Weights of a small GPT-style language model, trained from scratch on English Wikipedia: vocabulary 16384, 9630 steps.
Each number is 500 + 50 x the weight over its row's rms, rounded and kept within 0 to 999. Layers, rows and columns count from 0. Numbers have three digits each. The size before them is the row's rms in percent of the matrix's.

# layer 4 attention value, 512x512, rms 0.0505, rows 93-127, columns 384-511
094:543478534442527545508428529491485472543476479501484499488595494468454556572594478478474573459473454508493510432520555513490507482504483443508487531594456468490513409470551524471503432501585454573547472399521570460430587542478546449451495521462510526521467422451490442437484537545419529618425505531607554492466408542562510585544532481516569518487561474430473459431506540453407522502454
097:516400513499453468541520416482523547454463527567479442543380504497394445422431497576546585551527501523546488630416522512532541457535489564574465513566537531462396504542525534439452489482480497533513485493495508519619468452556450550527489394591539571535589400504565542512465439539468437488461495518461514476444531485614536546530529545529537422532547552465605477484520470452524485484498
093:425482608526513566528599460582518498551517527522515459444451474528561373540589552430437594545392533473491588474497514514527418492504445514487489537515566479503502514520550504468599504481504480555581466473558472481515487445404519495512449404563497492358459456410499521487485525445488518516482408528437515462601566482381470554496530522483537473528501510577517560490518567529466506567451
099:473537495488469457524526415440422459522541487556500621539515474503405528501534483508434519495532453532510392470520508489475522511530571417474489454490556457446440666511534592482456513423461519649539478425496504534493516525555539568423478435508475510428504466482578525479507518491469575526450474484514503446497523491396543488627448502491616520409478481554474471462520540395585550480517
097:473498497430452593559457527458525524488544519442531522574500481528398476539503497451512531488534590493446486490522437536484523506518489521493602527570541403442583466446553491480494589372519539520471507490494625494476495516502489475498482474471443435504471532508491478442530491545457506507478502472486549491596586578574455530569509513515459491555476465434547450429481467489544565470441
099:466497486490532456523465515451446528539490513445565456498455430492537533493514489420548442486426450618460557469529495502521528561503483430490502502521513493446498542531417511444499481569513514473639499520512527555513541469483395494483524428595560510532520519565619446419422529529501455492567455550543441459454497541545428363480527544435438439427514445463418433540457465461510480487504
096:457468534517550493516544485457563542594529507509486401507546555423487511482601461439518491537523524463452536525429511483439448467456539565494448482556522507416550408506431514513427474487438417474482555507463596525421522493457517508493522534481548480459444470610448467537491467403520528507416496507507542578508542467528527491541478466596515501594562475533562553552511569484489481467514
095:507509477506564480426402599449492435482430527479540498575461554481460552539542602543570450484548467537490527505459553500477517502480545518591485454487419510456531433457512520537469559472518506522525453516542575482458504492407398511468539482435482440516472360448423529551510494462510499453443511479536495421482544488465546590530646519492484460591434505420613520499532562477538576442526
093:462529576521473542437496456529519538497557478464532478536504528490497475608530457503439562434446582436451472490496497514599491498488499498498488453516524473518549574479497507532610507565540459409523508437510464481518570526488500465437456565561432434494556526553493535472510473526534528630514525454507540457528545415501562486546461542502516511482521503438477597495534562513498415526589
094:509634450428553588529414548508585435383473423509551503436458507431517489451504525488515499391561463468524495431535525404572530481556444537448575479530553525479451463468510488404400440496543514501488457507496512534516510427495516475496512559475536435432412490447470491397495515541559541476486509459545517457511556528495492404443522504393556469497519528646488515435479523441419519518447
096:561478487431482534491494470476468546655585475467510632549405530546462502524382589540506542517462544494571475476463502499545563498497459468503459491560502466517591562532501515453551522541481482452477473439509492559515501475472509454504459524539585519480469561464528458487388399525437484444527510501529580435528471478499548507470606511563434618467399468416604491490505456359551481454481
094:497415508477486446493498451483434523546496538483454448532510500505514466550484466512518428476500510551544548521463488370413452524555530543516488531532529539471505482491374511480432616444524514522539475421530472516496493523503507548477291497523479550416446552594525448519575452541549393572511489579470509425574508619412501421474586412616641477502506521528413558578447427502502542494492
095:572517520563572483457451520498470482560468370502486638499499497405522541571512496556572501512482405569489464481562525546523561471511515470486618602481445488516535484469602471483546551466421457540580452491540500486462477418544509467529469475470538492524657531479523529542505522469481477486577496518460530517492504522467569442533505430426513450614421582494499490502465492519470577596541
096:482459512463393464554512577555480460542492463468459502508543437543530533486487455483558512525498519550505468511536509443473516530567476446520536551558502557503508441551501576408492514552423532529584474457481472542459497498528430467430469464468419404532557485488519448511542472420442580510532494515481466537486583518441540495507528419604428480525493528515446489438573559520629488487560
090:465501545534434446416430478438386516599493464485536536628452533392530585452463470506502475495491472577527538487441546497564499511545501472490531500509556504557515443498530481510593519543538615468447505511475416453538421449570582518471458554524504543460458538481513415394461465512443529512541487527416499513469517480431432559491486402498398514553578543540463497428475591474454493524597
098:541576495443499553575458590433513533461583507489570587513459509497481543559544553613496472517496441517500447449530470503472466514620488563503592511531470492500507567462507542531514446579437477425511535484468477521556460551452466510495362542591474561450474547488490441381531581550433476514451429539508542580589424591549492486496612544486511488483568519553477425470415361492533513545455
091:520443494558511538579506515458497531529515479517518476484540503601488537552522493610451497543399480456403532523496414494499508556529519484531492466580499527504562473554514455533584541505484494525442509578448524521476514397531597480509570480526478480454477505445409525596493575478545511514534456542500512474516466543508481536489517487603497511536461421554488458571432493517537512584471
097:548493597450495514451515500523403433511541528494436497491488488607582430355568513430471479547464470464564448605515525479488534474479525423524469410494442442482524430571507484459503482485518500471494453552536485509450556500501434537524530424514479510467488542524544536479527524460419442408537417561525501547441592492539503483540522508514448467494453448501500495526639474442446482504487
094:533586473450454393586467529524464428566514535520595563574472524480535429456454524463458548480542530450453508519430444476504497518487442504563557491416395532531411390477465361597416453491546463535492425404515441477475511499485584564545563589540542620510483428524582500565522524416459385482526564528507515508507543554494425504507424467499498490485507513527528513518437423570479513482517
090:458472480574478503526442421451505471483511495451531510462496459517476511471496510506459494465517512576584401469516483549524507408518507575529431508490466540537510492504486511461498387536468569472473499516530367520446431488495460552445472501477375462528570458665457476477425526530441503500598496515443550518471563397576443546582387487588547533520380473539481504482432443576492522475490
094:531532468531531534518537458520545491433489586433476381409453580498560502375541460452536590496418579442467570545488507496443514462508543476546524577515530605448466594460504502472434494574512461509398451451526504502597522508423489532444534526534503519492518495505467543473471508461437449449378546483558515533456507593598463496535423541535516441524457478475476522536508459505515477559520
093:513523443541525547456493523501534485412556416487428469473521488551386403482531552446571435517563605490443593495527496464510503473469558544390556513499577477566517492532447533472491476399489593479421515477456531528552585511502466482509459475538478552488505462444615439592462483528502406492425519562557576537498504514471515543549568537418505456460574630428538463518455394537560427501400
094:469449565558560442509575563529571492455550430527556577379510493481478401548464580461533524596432553543516479539553540543509550547447436525462467564558508523486460547543445588508482602516600527455508546487432497409462434536464508528636385535522528476470561389500516506491540523553426471565443460533441475500447473598466468498422445467510489517468463556465507594424453460492559545495428
092:539422431540543483480503560569530548544563563460513518610394473542508566513483509458527526605559524532501419538497472564457493486551458545432459441509431511398504495581373553467470552566550463539520548442521500593522486562513468587471540408553451485431534475561525501506437430513496452551552528446519543525390538516514553502489504535511467457491458491507529476487447463581528512412510
096:471479479482508479507456591528538482358487474523540496625501499525487463470433457448557531532492525530467513526528479491556520535567536614571467455514524480463533526400526444492477552475612455451499454447492520498517458519480541624538511687512541552632484495549520447420406475527522451622411494507457462465594451617507525486457490533498421517510526427480504484468453431486429577491504
098:500508612496469416569425552508475468528500509475510544427549541504488496528427595496536442456479467494525540480488513548577519448468459492499608572446442440435545486481447530455534487494529546533587449524467472489473480499563520515558495471567636474422465575453489545508545549486525522465467463494453480426486491552477422546485473445522474441506475518475424411479474563410447542487416
106:482529486504599497491457527516459459471512529475486473501487429526515494529490462551519458457568410460486590491464421544434531519577512467549492474540473489551478508530448514432428501524492441372526526585532508520601528502472472631493462547448564518471474536492420524496533491508562544415455531492462441448510434481502549456463395505490531444516524483530477425461466539498456467412512
094:413453514482542574412604531491461416489441448533394437527512447629456445450553452483510561416508615469480571497559536497431465504520542546463608475473530488600457536586499495500484629473559477501474512431486469493532455474536505487522479485515431581545541622487544502519534528488516492490530515482518490530454472574530541559540545497499478454487511554616470439475512537501607483473538
099:503512503556600499461403566511519438417446441469492485469592583474497478500474450484510546516582491525445489526529356545437534486445505506434519588452471451481500490473567471556482547556501528494438540483482556499390473572509539473513530593493447474508472506475461535466498487488581477480444511463523565434565418528450567518500609583581508479457496420504530624386551394416437469477449
094:538567431493483512483592546525506526499489501423471561483499488415447440499541525507500576478452481673554463500493561470538409445466523502486498539417609446381506452491450418540471496447447539472472428486515542437398590435410506398483503506543379591345501473588502522521520528538554492511576434397463427512569525574507529481478467450508547496549541453517527506481479455448558559581604
093:504516556551476579521514428545451517482504531486529443501448517480440494449409481498533504476489467482584555507449647524466477414502524498528496499451497478506476475476469484444567495411391458505444580490507436519541483449421449508550515406471481541497486430538436532538570620449512568428593453466501509514538428463427493582438600512488502536482443489487518478567626488501600526490447
099:425435548517542511506455420515574553544482468504457397548534524544554541441480395495472480427474536579385514500492482494517492528506479407523465461481495507484513539488593534484492511467563462423454508561569568524639443498502472549396418589453563460551543416519473583401468573494561575533441619501478529481440530494523541491512541530419498499548489585529475505401464458544525467467467
097:467489529450572513545517461433517462453399547484511442511469586490530512493523504521510446457522559453466391400412489442554475484535502523478529493489374500449459480523474444430442508521371597522531595504493473560563450505567422493476386507487510588516569420538473556474531447501500493460457588488586470444553643449545561545579495518520511544548494498465515550546444530450438608508519
095:569442577475558413535459631463526469520466414518536476576480467516488514462450549508511550492499577487479513530444522552432466529480523490500541439497534474483502503577473440460509554576532510650521544550481467538512516440509561605515528452480400574484530495569511540430592508545552508352532441522481411501520523468403502521427442534513522503492473370442509468531546474521460504484489
094:477549488601532527557496540529603503485499420559496574467485450476478489522578459498524522466460506528482507566554538352548447518549506488434581447426440466466556503497515528570569453523443514512621423490523610482475439432532492561509497597492499400436494453503508488362559453429564548520536477512412461442451568499435573559499489510486464506476586595417485441538572523494544472537597
# layer 4 attention output (transposed), 512x512, rms 0.0504, rows 93-127, columns 384-511
095:485490424504510456512530443441495472480562471499521568561469563533485466444442602559577486527432420567437543479617479577576426459467463450532487472495460475514527586526475527517584477425529482470546521623650479507511543432530484589570532499491517509550509484577542450590463541462440418472443497562400474558447500472497461487470547434463478494419463520467448537499474500508486524552476
096:506581498510555522522474564553500533439545480396440499472454443558448579520543527502496445451451589548491402462510415543504474565509406501490480519511524482446627518497530394532440550473490473490532444508456463532414520538543493545501496475458458475507453568542457532446571600529543503456544515423487415534474472462403385453522494452539548616461441424457538467515469541492466540497532
094:575536399446461538517387537485477465498535477498441453560495519505394548487449490488537464490450491412440455376458559428429520560505568532552584467460388474494527457518408505503419519539528541519435483575476475538527580503535541428456534478439490490553552582579489450424546484457451502512563478436467547436434491453541468505481522510535487397549506498434517480455522564506571630450502
097:521490454412532497463537640562577583408562527489494469559449540507624513473505481500494410461403506442488481502448429467549487466505508497532514617457346432527541435462500501515497462452419643437507507534439468463421456516432451413532577484548508457469446497426447389410502575569544473481611468487482355481499534488565523468432544435491519357405468631511476478534429439622432499486498
094:488436606544569478481535452580552503509531453565426537462359634590544461501450495565496452537474366572508581530464458439549514482565467524534542468506631487482487466566454458498527465510499488405555535510595515514574543535535431439515467424496502506416548445514518469613485470534570481487502532457518505523421502549465558563522502507494522525399488428524503486504517513506464449545493
094:510567480531520467490490433572434430441498494521506387511494597523379427465466479517516462528504626539476526536436538519595450487481428573560520527521512450457470433360476430536567489496494583565474513570542467528547514491527462535525516495506450484514487462530484531567630472479414445470531471572432465585453450557517464526452523440512496480484426573443571568504545491535540497517554
095:553452480551431526512596460479440437611524562503500515476487485442476473558416596534495526455540548536542501378522613508473514542506461420500449431498451578575377563448503589449504573517485535423468514485553501417581485494559546497501514493390503527535584515496478462431496441479444436440522534468473542522517440534455488459547524459484486522455471471458517567578470484492444548443405
098:383425554528509488479538441528463570456507450516534569461527479426554517514465506465441519494517445475585607502532539458518531484562488501384530444511532436469410579526455447475503474500468438448482427447490453433511393533587545483567537432568542547531471574492440523497494504539521534511470524470478540501490440458506512576533465510472511519463549481536470578538544468457423415581479
094:501544441338501438496455490455441508479373490506485491449509516471418528493511535627595533583435558544488465485450464511348550540540536528552560546507559503498565450523478421487424530411454481529434463559459509502483476483497651477492539407462487398544514548471534430513491498490413514483480501523558554563446501639516471490503572533572488461453429505543520485522440482535500561513461
094:418522465452507471513569461477455470487566514583549481512477601515508540613500502520502462540466531516526508485545513591455385560532551468569588460514418435398508545533393462481585525566500525533573518404589445436441536412554429540469484488497478540475495560542646447565416494594480414553504484534478420537448494504535531550479498551571512428489441619462574499497488567598561438510520
101:528599589493456434496477477555465575521452427417474493455456551546574508437537442433536416563464522522500551576511435541436507583438496497529489496476481473467405480501488507575453470434562533455441626517382516639428592498488581471557529465594393479547422416548501475534490559497608567528496493506493487505476485497481491550576438455512493464471543460427495389509511459491499451458575
092:521513410472511522512589520517529500524537428454455557518438432469444517508508527495398466550465532548442511551377566523557482455490454466620514526543475507485584588513507490458428413568533502498544495499552452558503548574486478458430506476407601354466541495515419503446458464521401551517594505513491451496424500528517517613518509462386507570437455438472468524461530579538514490417488
097:479533593501447556512565470492341538536572501573577515550510576524465472536529462458426476488547552469444517485506416460457504460370465546527434459446490471556446498543353475557467469506618538514555461466511494542513509453530479489442481515543506501509556452457502528523432567404533567531406492483531501464450365453472473504487564447542504503561534494478405522472564454478484499515372
094:452483471546638475557464493510530576462510565501502459482556586518504514446459555485487457475470549505584563482513340509501488441427530568547473508494475490479486486523532434575447457435483638493476464554517491495505472534438547522506485464671518551549455552505412544487507523474515555564522481438484447582516436502475511534513498456531518471504510450518376404503506552524549483573384
094:608445463485520522603600510571520531382490482561506503395562402492507445586578519460509564522536538432578472437474391548497497423475497516535555487551408492410543462591456423621455518497414511638463432592444588560530555445443515541477409439481505436447586564475494572489498503481468490500596478509532524477444569450546519468460562482502525412502440493559449509504537454488527536554423
099:525506499488475468396491418521481530417426463554558413465489537551544496521507441502511502493501521479522560596437538485468477568515494527446482559550526445463429495487442483437397573488526391557512511460530632425457508501540411545539549479404547432562465455510524487560389425515492558510527501440483391531375574579421541511521505446489579499463472567486494552464599526607501489563434
093:497517393466511510419461491547491465525511507550516463533425445575628498461517519511534554476493490433460472447486613450379517450492535521477465536533652475557469627556571564405456532470549429511517509498539443480503490578508422426508419502402494589544552536532597526463513500418487524480518559485458494576560549492468415509498451498461561497481522430363467479457525540448426584514498
093:458467499470516515577458493515445407377493426490407478445514487509458477481502448462556487430552571549523486438386542441499523520575469467441472464495505524568400434499555463569480467502448508429508495534522495523515493510523591458458523638543525508585519497385467541480412547474509494513462513400486424471549529479469479545521531524459499476468459539493434517534588511470476507566530
090:488380455523568564546471503482543451405479481519506495567461448490533515610564447514526488530461509509487542516400748569588488458513572497536395516547502528459530528480531514480553461535544493428490478463551531484566480522454468535536522506435484516448498577426469457540504507530543562557433503550568486482502491459547416385465539590478490456543396514434538483531403451556488449480460
089:429433515520539530503561560383535561436533482585473558509526482514478478489579574537538497475476496442470502532454553425533563506498482460453549459499597476495409425503542449480501607468438474492473467502469551481553496517485498520552506435530581534429497463316560529473505550436502509496444516437489524390475492549433466580548532552495509525505559542538460470489494451430469553560375
095:464515481536526441496533507484562526479528444446443449499522456590480490533446471490459413432528431523473522495538559497571555515468459507500526442420495454499547487447459454525569483491528442449551553478460510458483473500515530504501536478539479456530533479580420545485554490557518510544515523515508489440407607403502448439466497449485486590474563499550477449497427517554503455436522
090:537607442581433429519472462425480523600509495515495523483400475408513481533437500448475465543406502560496434633477458506465465504511461437595416444534575466429465555495480454476492513506539473492484556556576479472451428496494528541412540568487494417573475464543534461514499470394417549526554498475517511494438458498521462471408446409566586483523467503432489502440517585480492468559539
093:547562429557461613522416471556456476559529553412518583499457539479450504417523559501532514513427475411472359515539580519511580542532453424577437569477529557482462492390515565500577373518561470508509555496536499507549587471514491489501540590438505569551407552543456491491451489449514547482539471451552505489545504489551454441598467568435530424559511612500529403566514519551509484538592
090:496438487494539563500499474499560479482480407506505563409555532514497546407529446517499554399501641500593449500471491491531542541543539527533524519643543521562565424528505497502414494518488457512482566485508496526512471481507432452465505487465546497509521572515529508452562564519387541450489537444488426542563471582523550423583513531558531524449584509560447577461562448501464483526437
096:453472515608590484420460504526516489523483501431525478453401496482469488552507508511545503486490547518539509543508530551559448564538473503514480565526506575466526442496415458532492457601449472539364541474450526453511496522507479511535426484395527408530409492470519605644535523474498570443525572586562512449497557580535517499544528564574489549454463510521535487531491537511463416458539
100:485522481505494566473542507565446468421523561515501483484524509541537555473527430457497582554498460519491469428540491490539510469517475564530473448461549580508606571518562462531552498510524487514585464472425557514496571576485522479451549572416510498489512397639538416474528461479434529519439543558463495493508506409509506453470528525579500524562455496402551558553458500561523512433618
106:480456452481549487556545476461591447533479535414496493524477542426489588492421568431540532554450519496513412450494526558521493536473499571547535462485418482396610555480458463517566401599516453574502449411499516457502467477581419489466540551501530491462488530509431535548530491535491490481523502564579444522476504539516492504452417484556531477527551543428524589540515612515465541565486
091:501481513469510483579545569441620495606561567519439484517467475445489543498526556505595461409536472532478451511502534540442471487489514447462536489500573439470440582479462521457406501502544551429546444588569478481430568495540506524425516534469532493477472469474494537504497482492483501458470489440504520506581528504531435484428375533577529610450529508365475425429485522471487563483541
098:554441487579482498463486455484529506529491516395552493487523520480489497455499537571521480468501452449579475521453520479516494522536480484541393497518537502527423447540490492485528542526510428450464523385524425424520551408508528511537404465483454636598488465555484552643489483511508504541411419615577554540470470502530523489530484480513514452501599431493516435547424591511459491498534
096:491449524540537553501487398489499544481494450558433583513558491562484475518519424508563485432504477394487402466512433516464505497520443549510501555500451529602436546502539553497477532503538478455515501600433508505625459511449483586434521407486568456520562573491480451458522527413556458439411639480458532510486467344547486630588483458461488506446423477542559506412567505488440464540517
092:409526516509433566479537581413452536528555438441470502463587388560539539502529431475415476518601577495466490498552359480454452518593555458452581464502488504589393524565461520475527496534565499456562460424567531511431570530514473439516526588448527485522506521415496487457535515496510509492454458423497556559527451479608507505495410639471448535496572455509499504489474435460480476433485
102:600508485521506466510576401491569543500433487504515442507525556458526501468542525512551492479498463496556435507544379594442579601470516520489488472503577528488564453585424444565432509543488368479542519441437483487509465468484568513547467523518504479517443468527513593522496439536465553415600549516510491509483553501454582550378467490564486556484644452510525449540520528592392499471616
096:497521496490465570474491461446469451513474507545479512529405493505571518538520543505506469494502464486554507493533503536502544477431577460500483487582497553560475417581484451437533510492439476619431286475573508467386515551446563502520572543512451535496474547511532438431549487598486461540521514457484467464413422518553404464541561450430495400564520497441506500478502459465502479481500
093:466575465538521608501557465439535432450488514446544423492521433462500570437500512434570565432439418507485368385579504402581563447480517468474445489495514548549471560510610588424512485479528493511570548450496575485475533481504462480534589482446496462496511510363453488517382518398464527507524610487436548484462538576542513505520557485534463491477570530469527460435567519554448567490601
091:448516456402514493379514421491430453484470544610539542546488511521551515435532486453522459605538544499440461400503567608470526534489504481504458565521512551452533520471491441469450479471551564608472478529379367488501460493500528551456558477533506544583574523430512534567519483570408416549522502483508403587560541488546557473551546547511498471455477462639406569459421471568454539549456
# layer 4 attention query, 512x512, rms 0.0469, rows 128-147, columns 384-511
080:502460494592411439423514501387493482496493526581439457436451499468553507551452518438615416457522451502535459534540439489484543563425490335471503503439536462424460507546442536477448398510497526549503510474522486417507501473536613499559458516499580512466477459446548526525463539499469413476590372540503477505456500501459403526489491560510577504475456574553463494525499560503449522535406
080:498500458572414538447538463474491564472483509462506545547420480511493559541579442530553485507481513508419558515525402464490554537488563566594506484611542464599544488520566507481478478555532496544504523507540474504482411536466456466516506490459514509581449394399520355511488592530404472533502486517497501460396534441499376600520497491514495585581408450490463467525519493513505523569490
084:391527502476461465466524422415513457455403495556573493520526456495428634468506583540531455501419468448546567525481514512554483472519549512419496373487457481406466472443419373495529542463439583520503446630565462462530375520477467613488460521454481484377524463461453600437616530531492484517458503483473393506499475502590541512447464520571509495481447498425502567501526577424521519475424
085:489490630570543475533431474465464585378471535537549440574538471430592505531384582547527475478582537537498526513432577479528596495437507588496538596498514555512485491554461524560530455435497593504489463527562488397533472405533407492454483465402533499507457509447498413453477484520470538542466481427526513435471484527507578601457470554543569430566495507496479451459532560550458529517443
085:486557454437412561496574471395461421520549546496519493452554516493448499439474539429468546583449511546510516495553481535548504526480412536548525462595579430487456415417631486456534474457498469499480569490382435453563565563600518446400465499586542403400461501488467500414542478563452568518495514489570467480485499549483451585516545496486484506502470478460519590510373488425547511526517
079:473532414507491453537523560547519440447505507410524427524478473459485460486520462534566482444491507424452451496544491464548476538523534410635588510474516430555560477456509468521492527421474489451483536438568488443459450535543447509585516505513491573429505495445480546413545637446522485493453420405469528485491507496475537445478501525379542499474602606479450561582423524587480521553492
079:485533459495509417532552507545559522500573430329497493506493452482556536528472459540487477509514434633444513499447492569463493511493437380507621540472535585554559497468491547540530513543531559530484516509465461526523501571469488418523481608399498508530533473452572574539456546433546505570422515580515519498463561463485442605492560472491431477520481475572454501488489518572450517443492
089:441500497459554522485524456487546465512368431613550562513524509451489541477470548485488479582427473531506493540418495547489430597508479560520433452385587586415448526501539444569538441447426445465509526445503495479492482537444431490531464512540481526435516432589589428481467523514437391524695497469505523632477475488506530462541562517552509431507561528551506495500466486494517528548512
084:615507614532505561544515532406512547448488503508504515558498547447528513455461511471553534556468490442561449520475604515454570464487425454503522494490429516602406558566400522519527569528438459495479520476526433499511508530512435427429508507433390454514552519513521397359437516566548464527413400488437493498474478460550406596524530444590574459533472552484429422433681598510496466526495
084:445451518466586556554466405454453515470515457534357520516449524462544498547515488510557550542446611533498607506477441562486441458547476445421524534540430455474563511513567467569456381539534609457463545606430410525482575502558583369538502467561565469477495476540571517516525462546493513612391505491468529556527581498581578506507538539465474522515545449399420450407488455445469483485486
088:526545572548472552502482459515488386470512485542552470524429492514580581488543453537520560554503511527454466464482594519455508472490512502524513518532547466610564521482511530479534515490536555529530488503616506448549513506541497476478520518446509517520524475524356428438495439465495490479534468538549438377552381458420425476477505526471484349482496485471389520450516363566434525507546
088:546479443473481493493555624465554445550567479459398420544543576532555466585485487565481454512510480468524501436569542610526511523539563478473496531553479562477460602553483447432472473520524499506484431491459324459502507465601579396566501429542552498591478559470542446587550546456582476446508465472584524461535613573543444482432502451573461626473537496430509468542531558467548503531457
089:428492486407394620501575489552537545525511618399618477422558530579442529467529530503539439480440463531500498568472490499433526467531605532428477577525552436524458462474581556482544444520430499418489533498482482481452489556456567555561373513567509474434509491442442469377512504527482534551475519476481544520481400576564529575467511566534426441499540481406530499478495451482523457431501
089:533577427491467501513553596426464503524534489448574587515522513480552486502458597540541511378593545579543490557507578499517510548433640523561527441518586447591554533428483530494467618418566526475426535566547462575520521463462455550605480514501555563444461595450481462558565504524459470480569423520518512490436467417523458487489471511514545481508567385525403529472556480521614469489611
093:525524461417452461503560501511470428496599488568502481446519493540514449580512559473470554526471533548504477496535405411455396517444549520507422488470595438436452405485456599520504511514482506443444517515555512619461533415423443599456496472496500442432507494531498575590521559572493480471539534496546523542474492467521512504420447430543494446519469499511502489423541469514579590349574
088:443446481527484494546447497480445450559504485460452470530491601400562624431545505483492512514561525475449447405517516484511424503497528588499571554489525559545419445498501495518445520494467499494489559456550549550584509463466475369485530472495597486455462479581559550516573427501538493538519481571632448498442476506454523436499482479423581580541573548508469507489486514567384542519586
091:539546615511468485520429577514521474435477526576508492448499626490523426468476451394432562490410493607488462539507484565543511499492410574541525518497536568469589375556448576530492382470435566494430482611566529506502459419453446485545475458522519466491532471530502463607563467528532512459543516555521547483522506477486541560484469516564594509531557480511460511486481575515541508524557
091:475499504545452468544518461504543476466411435591439546503535588506505476554523549531389375525481472470457472589450549490542609556509539470522527479468487481557533467619448483569412498453563435524587548506566397459489431505464498409493540505530563489642449502552455510559413536488487534511467416412514487474512505374454572491405442481575508518388421526506545469434488439489477500516493
093:442459508521437472475503606475504427570490434417469546483578502510571539547504517470483424507528431425524517494489508607437525519492553492475379540476399492533489580474491584507518463509513542451566525395560458452516533472510559498505562537457504541539564496479395536442470544585473484404586428497412466454564564511527487525576437471487488504443515510532486476517527527492553505564416
094:477481516439472448533458473502480496500499596557473523533529479408475469493520497438512484457434515561495543426583470552415465441420452453413464522621484382474592468446580553477487540516451525444470575487537484507526494506480473508449478559520399469440544498537464557377498466555537577418437516545496624527522434568522575480599468503555536514583560457544527490547563534476460502445502
# layer 4 attention key, 512x512, rms 0.047, rows 128-146, columns 384-511
079:527590525411484477513496543465486542444520481520434484552460500473455543438483514424407498510432531534467395459429588545549509472556488544502617500522451519551407568438523491483459443443402464459513475547569445425524405502472553512519540482440482525469549545524572468475456496464549573489345528484528504422588467458515494461464472525428447364625508463534471493530552562569520446479519
082:560549500504518555605517586484486530520411517530426529562552461512540444491391583564505405501447619536500512470472477551562428454430491496406515429448437527523447541529424486511528567434493451491466496494430413507524526453464464481513553450473470460441475492476580537454594548542482444392447485392529506414530459493467605492518560568464442559525483533474501507480502579462526486561494
081:439493524483469517540524519619443585523528435429557586463507507540583504444433540499451525493556512540535416559429460429426443616542523404529513585472505554525536503509601489515501552508486489426446571480409544470509445502536468464460593513439493561539499440488546556518519551464582522510482456556445522473513422572531538496592546467573517451412451500627480448560508516436549433509497
084:516468416423495463511591601516500449447530436513469503467451487510513554525501521483452414472489499609462543506537520536541471425563565418508473414509380497495479539530493538475425499540498543459504573505459456508519546574507431463561516517525405473447526501436484500527533510531508540453464484555417491546490399574518413390506567530521408579412503474489520518518450468462403465514518
082:489515609499574560395450553490440575508494580549491508548481518482504564471507525505519460501484466460492553446427498513518549457496582461404578488482491555520557546406478555479487460476477484475444523485586446531382591481495526561463482387507471525521440473488539543509556461468562409414459507502541572465528538491404575496598422562531481427440525490503481471547522502512407469475493
082:458481464500509484442468405521486511580402562529482534453543466426481508471445498445471456406525483602560553532551515483450413495507402608445439523525521582436491496496558460418492471580541530519607491605527518495467481509546437567490441544531500512459494528513499489475488408550502484479416565512475496552515558383435451506415562507493335565507521437587528572503489413434517447496440
085:478526563566615498480520502486490555509557491501521490508459502452459469565585474486368508533518469426548569483507581498564586543489411503507491450475442466433461472508446632463511464517571496470573542468497526544516526503490579515431489535524439454534447539490492466481511530496407502490556534446463492499492469523526456487589537512514475489627494561495516439525477490518563474458483
086:568451542477479485511506450515570502481574576447544430516499517487544535502478438504502472568545572514432491500458467555454438481523505414472537502527606427512500465611465652540556586477497516579551512550431457423506535535538524543477486504579498548451493569504561484471476441545491561524419547546416516452483516556507491472517527497473507445481513518481457447637558529527462470476524
085:463555438534526430578585574437581530475501554537512521449575564610414618481524463498517452418547455495473612596496560556471432449498569470531510495448468438472476543518482552453488457561508529530541506499534516502524459485397444541597464498487514472557508508512502538499450517529432471570541575539431502487548538484472550473443591474443566475524535474433515517457496389493417455466461
079:528399485593553570514494464502505558528462510538532532460561529524357579452494507535476469451477507504565439568489552567525556495472430604463531481553531534525458509572449454456504510402481473552501435455545562504520404525555466569459500527494577563572528511498497489577420425469417473520423440549506452428400526499517469480433522515529359499514473546488455477430528586421506537523465
086:477455516546465541484485376489524531456442476498390486524536456462537381582478509518624438438542494459479492521503475489487509534547529539512481503468512496449582479581545440544512381543544531466521497549421536533530575492520521564572430531523514487537459478532540520552405553455599560576483577469512492599470521496580559613538460468473537528573590633458608536476533460537565430510524
084:409577503555569467558525535472521543485497521617582510492433460527475425475475545523542526519550545523410483542468465525495550525462499516536574526475498523468523606428475574561530411549531442577516518484568438542539504522462441501465509456399472447480478609451529573589425531549575467495421439572518446436561474402456547496510598451490473549497392475417485518446528465512416509457471
088:517482405512499501503522456537496501498491550512407417525542454578555428561471510448400515520587488430549541458551497515526504589458362523423466530509562583444500478521481504416457486485523441558559507532513466584414587492425454413464470483465539370509514441492547441517468533501599441439586493457509504509447555487486479501521550372518506430560575485509510515514514583483535585496412
088:399525495441476552533495525526603489447439475581520586464513535578475587469487571478532515462492465579509513512576512535545459507621508455414541478589563444507429513606537575485518431586550483497561553514517443409558584528512561569542482515504451499545470511452576494374460567447573490585467555527469503447460541558468537564506490496581413476542545504492521620429454525471475444487389
087:444479546531533501489406492538579462481461434464524520497524488472523443507525484558556513556506439502462515509540508531495505508477538451500462432476400429500472467556519552502546518444521545481479420463474498409495529457518547504503477519536470515527475467433516511473387425435460562549451536554486536622392556554504512530516480511488453522477401567503534505395501438423474443469516
088:428403456555511431594564518522541533504478431448505420438511500490479438516456538455446511501497430432543498559518459490347510528527499516550534503468530576563557478529465544506553517523471502484477478547521482538541397467521440569484473449445510413559486534467437547524534527544380463461509482470496433512553520498501576505403566572548504515399482480471518472529535562394539509497490
089:485514537472528507586472407550527478522474476553469558576413470497453452498452461497462512432531541502417496531516504512393443414550488474567533434477527595496419514462555518507535505577478556502493470455457551429494557493568568478520542484465474619507564585434421480522615478501478554545504463432578643551441435618422618508498552439557548483565449572429381434533456544469442548428487
088:486504559549491486540494612493535584535526431488569383493463470479482467493462497461544575448584465507506426466442575518465551447513595489510486473503448519512598446435474470550510564543451482403431428538568550474467511546487451524511529456487461477472536504558448554595497496498489483538501545483561528397559545510484447436427478448494632528502419546516631479462531467604438523481527
089:560518496508528577509539476508538489499603542482501428471627476549503502452436444487564490562471485497508631473557498522556559582463506575431474544429581377429479529445471393447451526485512483518587475472531523453469462490430538559476444474509561515569445543424440596451503507432508486603462452564544407478496535513509550531454605558399455436538454479550447504498462555596491506531471